Weights of a small GPT-style language model, trained from scratch on English Wikipedia: 12 layers, rotary positions.
Each number is 128 + 24 x the weight over the matrix's rms, rounded and kept within 0 to 255. Layers, rows and columns count from 0. Numbers have three digits each.

# layer 2 MLP gate, 384x96, rms 0.0829, rows 298-383, columns 0-31
155120146149131112130134109104120140106161125133112149139146137192099105145115063127125121115114
143136148105149119102101122091113094136131113152104159137133092087166145147154138151159148153156
118146085147114138118134164142152125097156094107128085079113159165181128168150125127127144127149
181131109127122167131125138188144154121144144165111118124128142130100122119102161150181109127109
118129157128114097129140125161102131109116152136118166124112134090114185145151137123131106097117
130129084135135141114173141131167174147124109120093120132116148161122153120139098129162140148154
179121136119088171117139108111137200125126149126119105165138131126144130168141124134122150128137
097166135113139102092100136121125122113102105153133124111139126060136138103157094156129120139072
117096119144129120131098153108138092175137129161150127113079114131120083112142102120146100180169
166109155083106167117120126101119158142123153116135124098113102109147174120148095153144112145108
135114129102106113126153138117120141097134092122113123126154168132114146117145150147108130123101
091124109119127112162158095129118153084118122170140162139119152137143113151172065114111086111133
140146162151182153092129092151138142141123122105105188107145154181079146098136143082135123136158
110155089142106127124121143091154147135137076128132105128120125095158078166123111143128140135112
107130150177144144139123129130170117135109106115117095154197094143132137137110108150092087123146
125149157127174146147139143122111140169097131107165129130127149144148110170120144104064123141092
168112156094140147128108146107142133188120145093092093100118095167139112152146128163135117117113
143151127151112098109130148114107109134136144088149138116148123178125147091105141104135080140114
148122113134127170162130173124103115103127146081136155143138123123122161125155152075146114115094
120122139139145137110122126119145162145130148146115121101131153133173155110130127117094126128097
125132167142113149114138123077132127142140120143091128141122125147152148099165147123095110110080
152165120187169098100140146168145143098123123126135126101150115089163098167132179071097132143130
154112095139145123139154147119104126112155123140094133126139128167129146171147121180175174152132
121107091091127082131168138148120087085142130127112112151087134165141141137123118106125099157178
103150145135128162154119176156093166114137108114172146089117130117158123119133078101139123132104
102115114148089137097182151141109101125119094114110128136117143158137123136136090144156135130085
141138094152131141149152079127090119121093141103166145129126121095149090154073131102116099120170
107132096132140134105127142138139122125127115153135103137138134159137088132119110149093144123159
136132156158150144111152155102122132104147155119148138141103121114124088150155132158159117137170
123160164160106118133153130109138105160157097156143157139139138159124131093163079196115115128150
068104106127152106136095131131121125111148130147094146115127091111140135116146089083171153120108
097120148095141162151093108172151105158110144109170156159133155150087140134105191088099096127090
094179157128089110130132139131105126162166105126083139113118144142130113092153151149140151136140
166143160065181142119097134146104127085132149120132129138159123154184137122151097133113100128168
156122124120140091106105089114145152111133131117111176091138142131095129147097156115121128125131
115115102128133114124188085121103120138111099141101118162087152145166119170136104127132128127115
122129110122116113117083129104129136126114176159152106159128147132124156157124138188113147078144
108112131151128103100135105077139158096161128122086097114154098111127117160125113172111176109104
092123141090132148101149108126129144103156116147121161156120122162130126097130083133142137135126
100097129113147112100098125083116139117114138105136126124148180127102117128167086130148130152106
115110135140134096125159146118081119113129128138153092104147066121097116096162119125145092129079
094130104126115107135157158109138114122108171125095135124122150127137139117090109120135141172127
122138106131111145129137124133151133120183095159134141145134152180125140152172152084091171131120
098144137150102140127136171102148102110147101112168138113120123153137108131137121148122169131127
153161101128096162177107145181144151179122133119086124114149116117119146100153133127126105082161
130120134123121124153126125127111111154128106103148144151100130143078141168157158113162085113117
105147152126133141116127112104136177150138163112141125094100134140128172129129146154124111144099
101163134113123147114134134136123122144094144145156149132109078077134114153156093141162124102113
145136112117103130130123153094147132089122118168107095107166133105111093157117137141166086143142
139125120140155158102108148132110144105166130144104089109157152126146146149137153121126073125158
158131120134108148124177197122160154111109124151105084087112138098146132159107116178155151090143
142116093118105135111177121156127138159122145164144143078142177116148120153121143135136150142099
152101135102081115136157126157121115099115101146146146125145143154141106145154179101103127136103
150096088115128122094168101122091145129098125134096128105155113170101128112132144123118146125148
125137106149169144147164157109147157125093154127103106108113106122140142077150143141145156118106
095156112104091125124089115130145115116128086144146119126128126071115100126110164135150156106105
152097119088105119149132108142121130107132149127106116162156173149109160144090138118146089140116
151081097143156152099138156113128171142119160169126139114148067145115167120115141102140111120136
172158090091132120109132084075113118109167147127165138107089132090090120120136131154164115147092
104098098090112107136126141114160098134131145111097167095151129062126160097105122155125147107141
118116132113115104154125168115117093119139084131098151119137180130149144125140108151106120106126
121113093111157120115114109124135147115108166117128152141144158167122065164103117115161128142123
165172107114124134123135096130125157119147131115119121158164160138100171141092141151141133153059
130091138114112135107111123125105113163175173086122100121119133062137132104160115134104142112139
130122143131115093145099144145150090141114131141138139139154165129113138144140154091137114140103
141132108167136118144160169099113103082140122116131117100073098116139139162107109191119170135111
088141103104121121154141104100145108145115129163162136157123154154139125121149140147134107120126
128168095130123103141105123117097100173111116152134150105104144121146114136124176106117136171148
119118129113149119153135132159123140121116135157134151108170119132102083139135115145116088181141
135149161132143133102159135113127159146137119157152145090106159100122138152111157109113131110131
141170164115149110129147172111128100154100111153123148129126118162131087149155129121074145078114
112107139108070172120189131097151120118103112077135116102076141137129085155134105103131119110122
113090082128176111110095140141146116103096102118120115143132114142131163089155111103147132138161
143146126165130114185147115101161128123135138124142121110110132080108110119121131128102120187151
121074093134113096088124086145150138114144088143140092148144126169131108114136099146120094089056
085128115093110100138144180119106106136116107100074125119159136107121111079182126171190138118152
158132127109101106104153157130153160139123124142123100097132118158144110110121138150106155089098
111154154121158150107118122171145133170171111128116114090135123187136145119109102119147152131116
127110108130142150100164129083114160097110145124120101155099133122161105088135151118144159127110
159107148114127110072108129111107131115145156161114154105097130127111184116124144167134127127165
170150091088141107094156100137154108121180133088107138102130157155135133141131148119151157112103
103108154094182160140143112123119149135179139098112112143125172158150154169126121122118142170114
165141112137133120137116149167115103113110138120092117147151186097165122111133139079125157120127
127150157122192133141127151092118133141144113071120108121132103160165131111130123130160120079117
110072098146112107094147110115122070127134151125106123158129118180109138124113175143166101148139
103140179149150133118135114103100126139097084125136134096167122100104110117158125133156142137160
# layer 2 MLP up, 384x96, rms 0.0829, rows 298-383, columns 0-31
105140109116146142116124112090091116163120150135090114155133163092143116152141129143122152106182
130107129106154081158174108095088090104118139132123097088096090109125147111117106110126107138135
110111139121101099118154115177138143142113132099121153142178119095122107047122090108131124117105
101104122103079149130169123128102121115148138085164171139110089126127152119121138095121124114119
147162160140123148144083173152095117118139107132144145136150120148128120136174117130129109111168
122107090105109138139177125103114135095112124137133153145100124146155102158140157122099129127140
154142124088121169191152123140133142128126087147133089140151143135121166136079129175095155108120
125116103116073145151164106135134117108124152122148132141106080097152148107109123115165133118171
114151143103124149134101125151074102146122109126139113154115160101159147138151120167160186117118
156097103150150094135146105122096139082161130172149104103148142114148124134111123146099153118145
104098135097120073119129101118089095139134115163080135099137144143153138185110112121149168120128
138130138081151137129157105130095090164104124126062155140124165135113143124124141097112159142167
120089131112174154113107151112168122113144142149159065094120184142107128123134136141112146114140
137101142175107124130134095183117117145111193119162105141151093146157137099096148101100121154129
118147121091135158152124133123122135134125126132109125119150136106157168113093164112126125096139
126111150117087153120150120125145151157110146135095128142190144152122138131146186137115135159137
140115152134072133096097135182159109140108121156154133111120121162107163151100178111118160134119
128124126127112080093095121139112095118104132136110141158114124149133122139143123123128153151117
161110134159132168140127157125104145165102102142133151148127119151107124148171099106077162133183
135139117138124129145148097155118128127136132155164111149141138111132139117110152168112170100088
161147133114138148128120152124164136110105135140134079137132080154105119084120127125130152147119
091155128095117118136161129115079153142150103145114104174115102157096083118130145156165164114115
153118181115132089113117102138094162137120134111126160113146140145131166160090144095128123132119
105142107150137144152132113129128187168116068126105091148169087075090097146135113128113129160118
084150173116105064113159101142169139138137153125095149132158126159131116101126112106116166128185
130152140121172125130072079138102146162139140186117138123146138111118100128106146139106103115110
096139114174171160139105138155079146117139117132138106165099088149146150149107152147109143123135
149131121117061122109124136100132126123131091078085132154164112182112106121134153094128140142106
143160120104149113098130151160149173116106100159168122151149095168099153118106065124098131116126
129101111129095152112094127102083116127120146111175111131107136141119140141120139156087128099123
156158157073120106094177158166129160115127126159115116123148139102113146120094120134123164109156
125078134113178156164140144118149101132140135116122125136166139173122155135131132152132149138143
106159149140120097107148123126138109143166135120082117144112133130122092102132117158133153142124
112169155124119135144112146117157148122160117137092125094128124147083167122118145121119161120087
141144128148151087153111137111171127109103112117108147131124129121160112123114148122111163089126
138152132107097122100151113108107141136140112152105149152118122138114140136101126152140150198112
130141125103115090136138149095103103154197118092174128149105104094137105133125138171159132094124
183138115142121105096105140136120130131100171127120187123129109139165143121128127135093092123124
179137121167118141127107151119092140132117087120145098107097109113142111157163136117118132098146
131085126103106139153127137149126120117177111103124162089094153147114147129107172137098102166085
174095121134102133119152112112142150123084162110133114129100120109154136128133165141147104136132
153175121126145129138111169113153121133118114124115127136139154157127129133121122098115137178152
098162159114117092123137109136123160135137103151159122145102133139151142138139105110106160117124
102138173145093130152140103102170140137117156116163082137152135097140087119099128132104145126078
112185110120124145145149161127144177165108162152138133154117142100159153104120140135143106147128
130092128115147080114116122118146102150150144119083139160175135151107088111157128160127149147168
152121153143112085144147127141109119156134111153141099157154142108117110101143143092112140153131
135126139113128147079162109114111130123117148116142148102113136130141142111127105128106159134111
119148126127099118138146089102096151116100104201134091157178125113143098101133128082131105128145
122121154107118086097132147089131110092125145138152149168108181124157144115094086109124162113118
081081072119119119163123078143093144143143146086170125127118137104128132124127136127124137176112
169152129159120163126096130155124175126130158119081138143092162082131188129133127152128105125100
114154126162129108164073126126157162150143143147077092119131114087162098143127116169116134116145
123122094158080185153138133136096090132126146140133119107140136103129092135127112114130088135094
108186165145107099135100154151097151090108060117132125146145109092141148130158082135158082100150
152104093127135158082151115123120150126139143135065152119183159136142133174107125148148144118108
133173124123146157117086110099135142120122145146143145173158131132164090090120126129158100117120
083112096130107181143129165156156071121127119158138086106110131102139120121122145126157159124132
167145137109100137135107098109121136110147131119148156107099171112169134130137153172109149117085
116179103104190152145153116151123114155141099115169135085080087126147133155101148134159153133088
127100094149132129145105122101108132115126141104137073190145081110134122135153117090126127106086
087132106162130090130126138140095146147121132140100099166151150127132112118136116129120117157123
112154124123156152109124111120158111122165127160159131106123119155116137140084158106126125155158
139149130152153097105206129150117154126114089138151119137133138157082138159146097137147164150138
151121140177103127156153146126115132156130092124093132140141143164150115101149145083084121149127
122080104130140137150117094079073133173167125157094126134176172122106099103134136188141142141156
095134165091107121149123130099163098114142102167114126147139116103114091104150116131148100087123
129095086149048141122138183129132120098118132119124157102162150109111109107093153136183106154099
145109100130139105151093121132163115131159135136126174183162120128119186107144124138161066149105
081158160091145158142143113146104123081090096141150147113115132144095149132133134107104130137093
133157120130102142147155192121154145166120115157156127088142130146119113106117157128117177083122
147105160108124111138158145151100121117127123140194134111165165099106141106107129116118109104136
138135129101172130162089170107152131168128140156167126157107100155123134130166135154153103146088
124121149138115149133108170123090120093151127159125096112113129151125148105150129101151060098150
127051135128100118125119111084113135119120075128107108108131120085123116089123073156129151107119
142152145148111101124132134124141089099138105150101135138144124108140144117116127107114140109108
093121129126126110167117103151127068127152141130115169146112140110117124142136135126146108164139
118099103129177118139106099120136120074102135140123096153113120090161120140114143126159130124135
133103144140108181099106163082120068141149135134151138106133124142127140122107165155128111106072
127146140141112096166148150164125152144115161119102124138141092112146152140087134118178116114099
083145100142082148080148137128107152110136106122175088164132144112158153105094110151125138141147
157153118192141152131133132111124114079114103121098123127115139127181140163178081114113116158140
114121156149077107115136136134127123166142122134140102089115061116096129128132145193099126128085
133168144116131123113085123136122141113137141096132139136161103149137141133124150082209145124115
160137114148113119139118099115103132125139073138114112128130181075078126115135136166132143125108
101154088113113118141147128156093114126141137145112143133107096151137127153155104113074152156145
# layer 2 MLP down (transposed), 384x96, rms 0.0829, rows 298-383, columns 0-31
141124139146091129089115132153132131124140126084131104106110138137101110146123123112112137137084
128122147120140148110109159128140104108133123131093122144153124105176117130136124155168145148124
139113062151145149121114109086134095182144115148138097092132130193131136148095128125117116148140
143118099081156112105120119154124124150118167168106078132124126105138124151150141164130114135134
153127135147126170155141150111134144147172122104161161077093108149102124088130148161115098162149
117135128089105110166117124167101122123163084109156170122131091102102111142139115127127098101109
136112116185139119137110115132145075126113128131138168117104133131147111107146109075122097165146
140125136137139122146094129120099135118070115139182082113128112113119115069153096153141166186090
152133111141172061115164123127178139082138116124120176134150079122159110131148132098123097098123
153150176082092136100110145190134110172161118159162081150177118119122133169124126107088092115106
103082141173109173184143136118162137123120093098150157124093127115094098144117126150082109177121
121136136115145134170152105151082137084108120158154145144081124135130161140155102177135126131139
080129094151143089128140121116103153123145107152107128164134129093176148137110130161111122108106
123145129122088138141118136117165169125163122079099073080151111103157136155104112113120134139091
101168113167150105128123150136132112141118128131129160146145159122136088159131122121151174133120
142164145125172107119138137113119138157149115148145141100118151141132144137096111144105131157116
129138126179118093135120125125114122096091104126154162145152133129099132121092161081154147160106
137149092158136128086106109102101124132127170104142112103104142145117119135147159123131119128117
105153146139129141102110130127141158103150118134106113130130113141162076130129137162107177183149
128145141110151126153130137095079141114145144142163095112108086122117102137124102131148122155135
120100132124111144123133111137119109135106114126158106103150113125122140158128091090126097197142
127148134062123119129127154126195152106107106123169129111123169110117172128121091079106111154136
171123102107141107127092145133138113143150079155107163147134122099115061115136133159140122123135
146112142112108115141110126129112154164122086143094131119167147144120099082165175108085125101109
076140086165143181156136119122126065142116106128116129112129131109086126116125127156149087091084
098116106139109115175145177102101118112149112113094066096108149093128139134082127117155156107106
121133120141075134116113164136162114138150129130126118103126121159123134120139138153150134141175
168141116133148136171124156096124121124082138185101134113120147115153119134088121127143166125132
127113135131121107118105135118133156118099154169103164156149142099127168175116187136146158114099
146148127074174101148160116123124153145130117114079148110116092099142130127069111099174135108139
103117095163129149126125106138100125143158164108113154136128136128136076155149111106130101127112
136188163162106135094110153124083131129140143165116136127132133106168152102136154186120119104134
155056098118143150125112134138124125084139153138175093131107118120136134135085113095105105135124
148132138123130147124135106145098092092110135109133156140144112170135132099131136169140086129153
116173137126143165136149143152116160141124121153148131151113128126146086156122155165151120128118
095135149136129093184130121135102098151107158144112091098125152113137083139150139146115151094110
120140149155135140104092140160120110107116130170119127115135158162102163159103092096102131139138
107113161121114124139127112154167142134169115131154118128146138124134086153107126115105147124108
142122146136129128094132103140114113126110133151120142087097144141126137138112155160091126154132
177151113171119128160090149116122132153122127120120101130117107093148161148105123116106142157115
117134153127095104135130106143134120148126117150107121106172128144096101137129102100147152115095
092122137152132103121141122175113086139152114122112148192137120144142118111118131147143137108116
137127124140148134153134137129097145114132155165097124111125094091111127092105108159113100135143
148146135153174115095106126141140090095163102154169177106139127135133125155160109131154127157166
159081139119123110108129125122118105107125114102106167127113092168116107152124138108124162128142
151089195094114127128136147135103173140154127121123106104101091110146106140164071127109145143130
132146106137093100143137103131134112121157137143155092167150111115121172114114095160133097178098
118153132122131153134144089094151160129144157115117149162153151120159113124154127127066147076130
169127105180142178108144129129140128135163094110143142140110128157145126080106147134119132118122
132114088135107176135128140130136136166139102145139087125129129117152064140159113156143089099129
156180169085121151133136144135171140076151119156114096123148183099125142129109109128118115111105
147148146156151111128136142122136162134128115114121149103121122169136130107138130122113153111148
159147165138148127093113132171115165153111104096139121153136143117112134118101109079143155112088
083084077119141137092178141145131105143104126151102101111113145093140097116137146168097117144106
142131127130145143178155114131156140126178149142108147100135129104108160113098144123098184146123
142123143098061097105101114186151085116137169106172129101137120090147115091108142144125113110138
159082121143134119137122113141112131135116140107096123093118155120107183092150100157150112078161
083137159139111094161124123129118095132140158101090129119091163137118107161148169092125106145153
156097123111119135087126120168179118106124140167081105122137102144110088114131174108114115144108
155097082158114163124145148116112124110144141197114123109108138138095125115121113101153119101152
158130100109134097115134131122151134106149116138137165093122140159142176145155080130112146134188
169150149151143126146121111157156116140156130115104141093120093131173140101130124103171140136145
113112129119089130107084160108125098112093144180124114165113108117114118086117128153134116137109
139051130157111109107140115146115158123084094107108109134136126152077121125137126125138127114166
135132149143125143110165100127143118118110084085100116126091122161124121106119082181118149126173
165093165205122150163122131126133110079122128118169117101119106106159162168105143147107148132113
140135118154113110123129122124128153113111141141107153091131137147124129124121140129125116137105
127175145141127111130172125116093163134128129162157100131096158151136155116137122119141105142165
118104152099130147139144136123084137121142166122173140080114107124118121091147147106119173107156
162099153119159119112123131144147107186180122121152124114159154090152117151101131132129134114150
136104122106148162147097098113100101107133136085132137157146139125134120134106058109158101157125
113162100168128120119084104115138139133139108124133153124141137117144174094129133119120136097142
146149183153108145147150102123116084133157130137124092136121100148138086176103097150082131124138
130133161123123140100108152118083113143134107098130152157149113100114089144126119163117140121110
169138151081126157158161126074097173139158150116135150158082110120113099073135138093115157124134
142126101079109146102116100152178164113135146078159137124113123136178144139139112132151109151135
129175122148135089104165123127120128103152132153147090143175126157163134131128143142134154119126
150164152135118148128130124136125136162159096119121131077127111172123148147109137159086161112130
116128158158141174134089143139097086080127173128169163159158094133114103082113124145105131136179
107146134145106159113106107078144114172118119129140122119132142131144144111142151141132121139156
111072103131139122099151167160124119079123177120142092134106155152071149090179180099127122115099
132144127118105101119110117164150104147125159189119089148121097125118151115126154125136142125140
104125112131129126163143135162153124162109154124116104165147187118173114154111097092136145149092
127096170093089156109130126163122139172140139188152174137117120104122102162110134113122116115143
124139090124134086073132110133153120160114145119146144169125132129187119167165147150154134115183
151170112123129133151115118134107125133104131128172088114120181135110141112131156098142121157121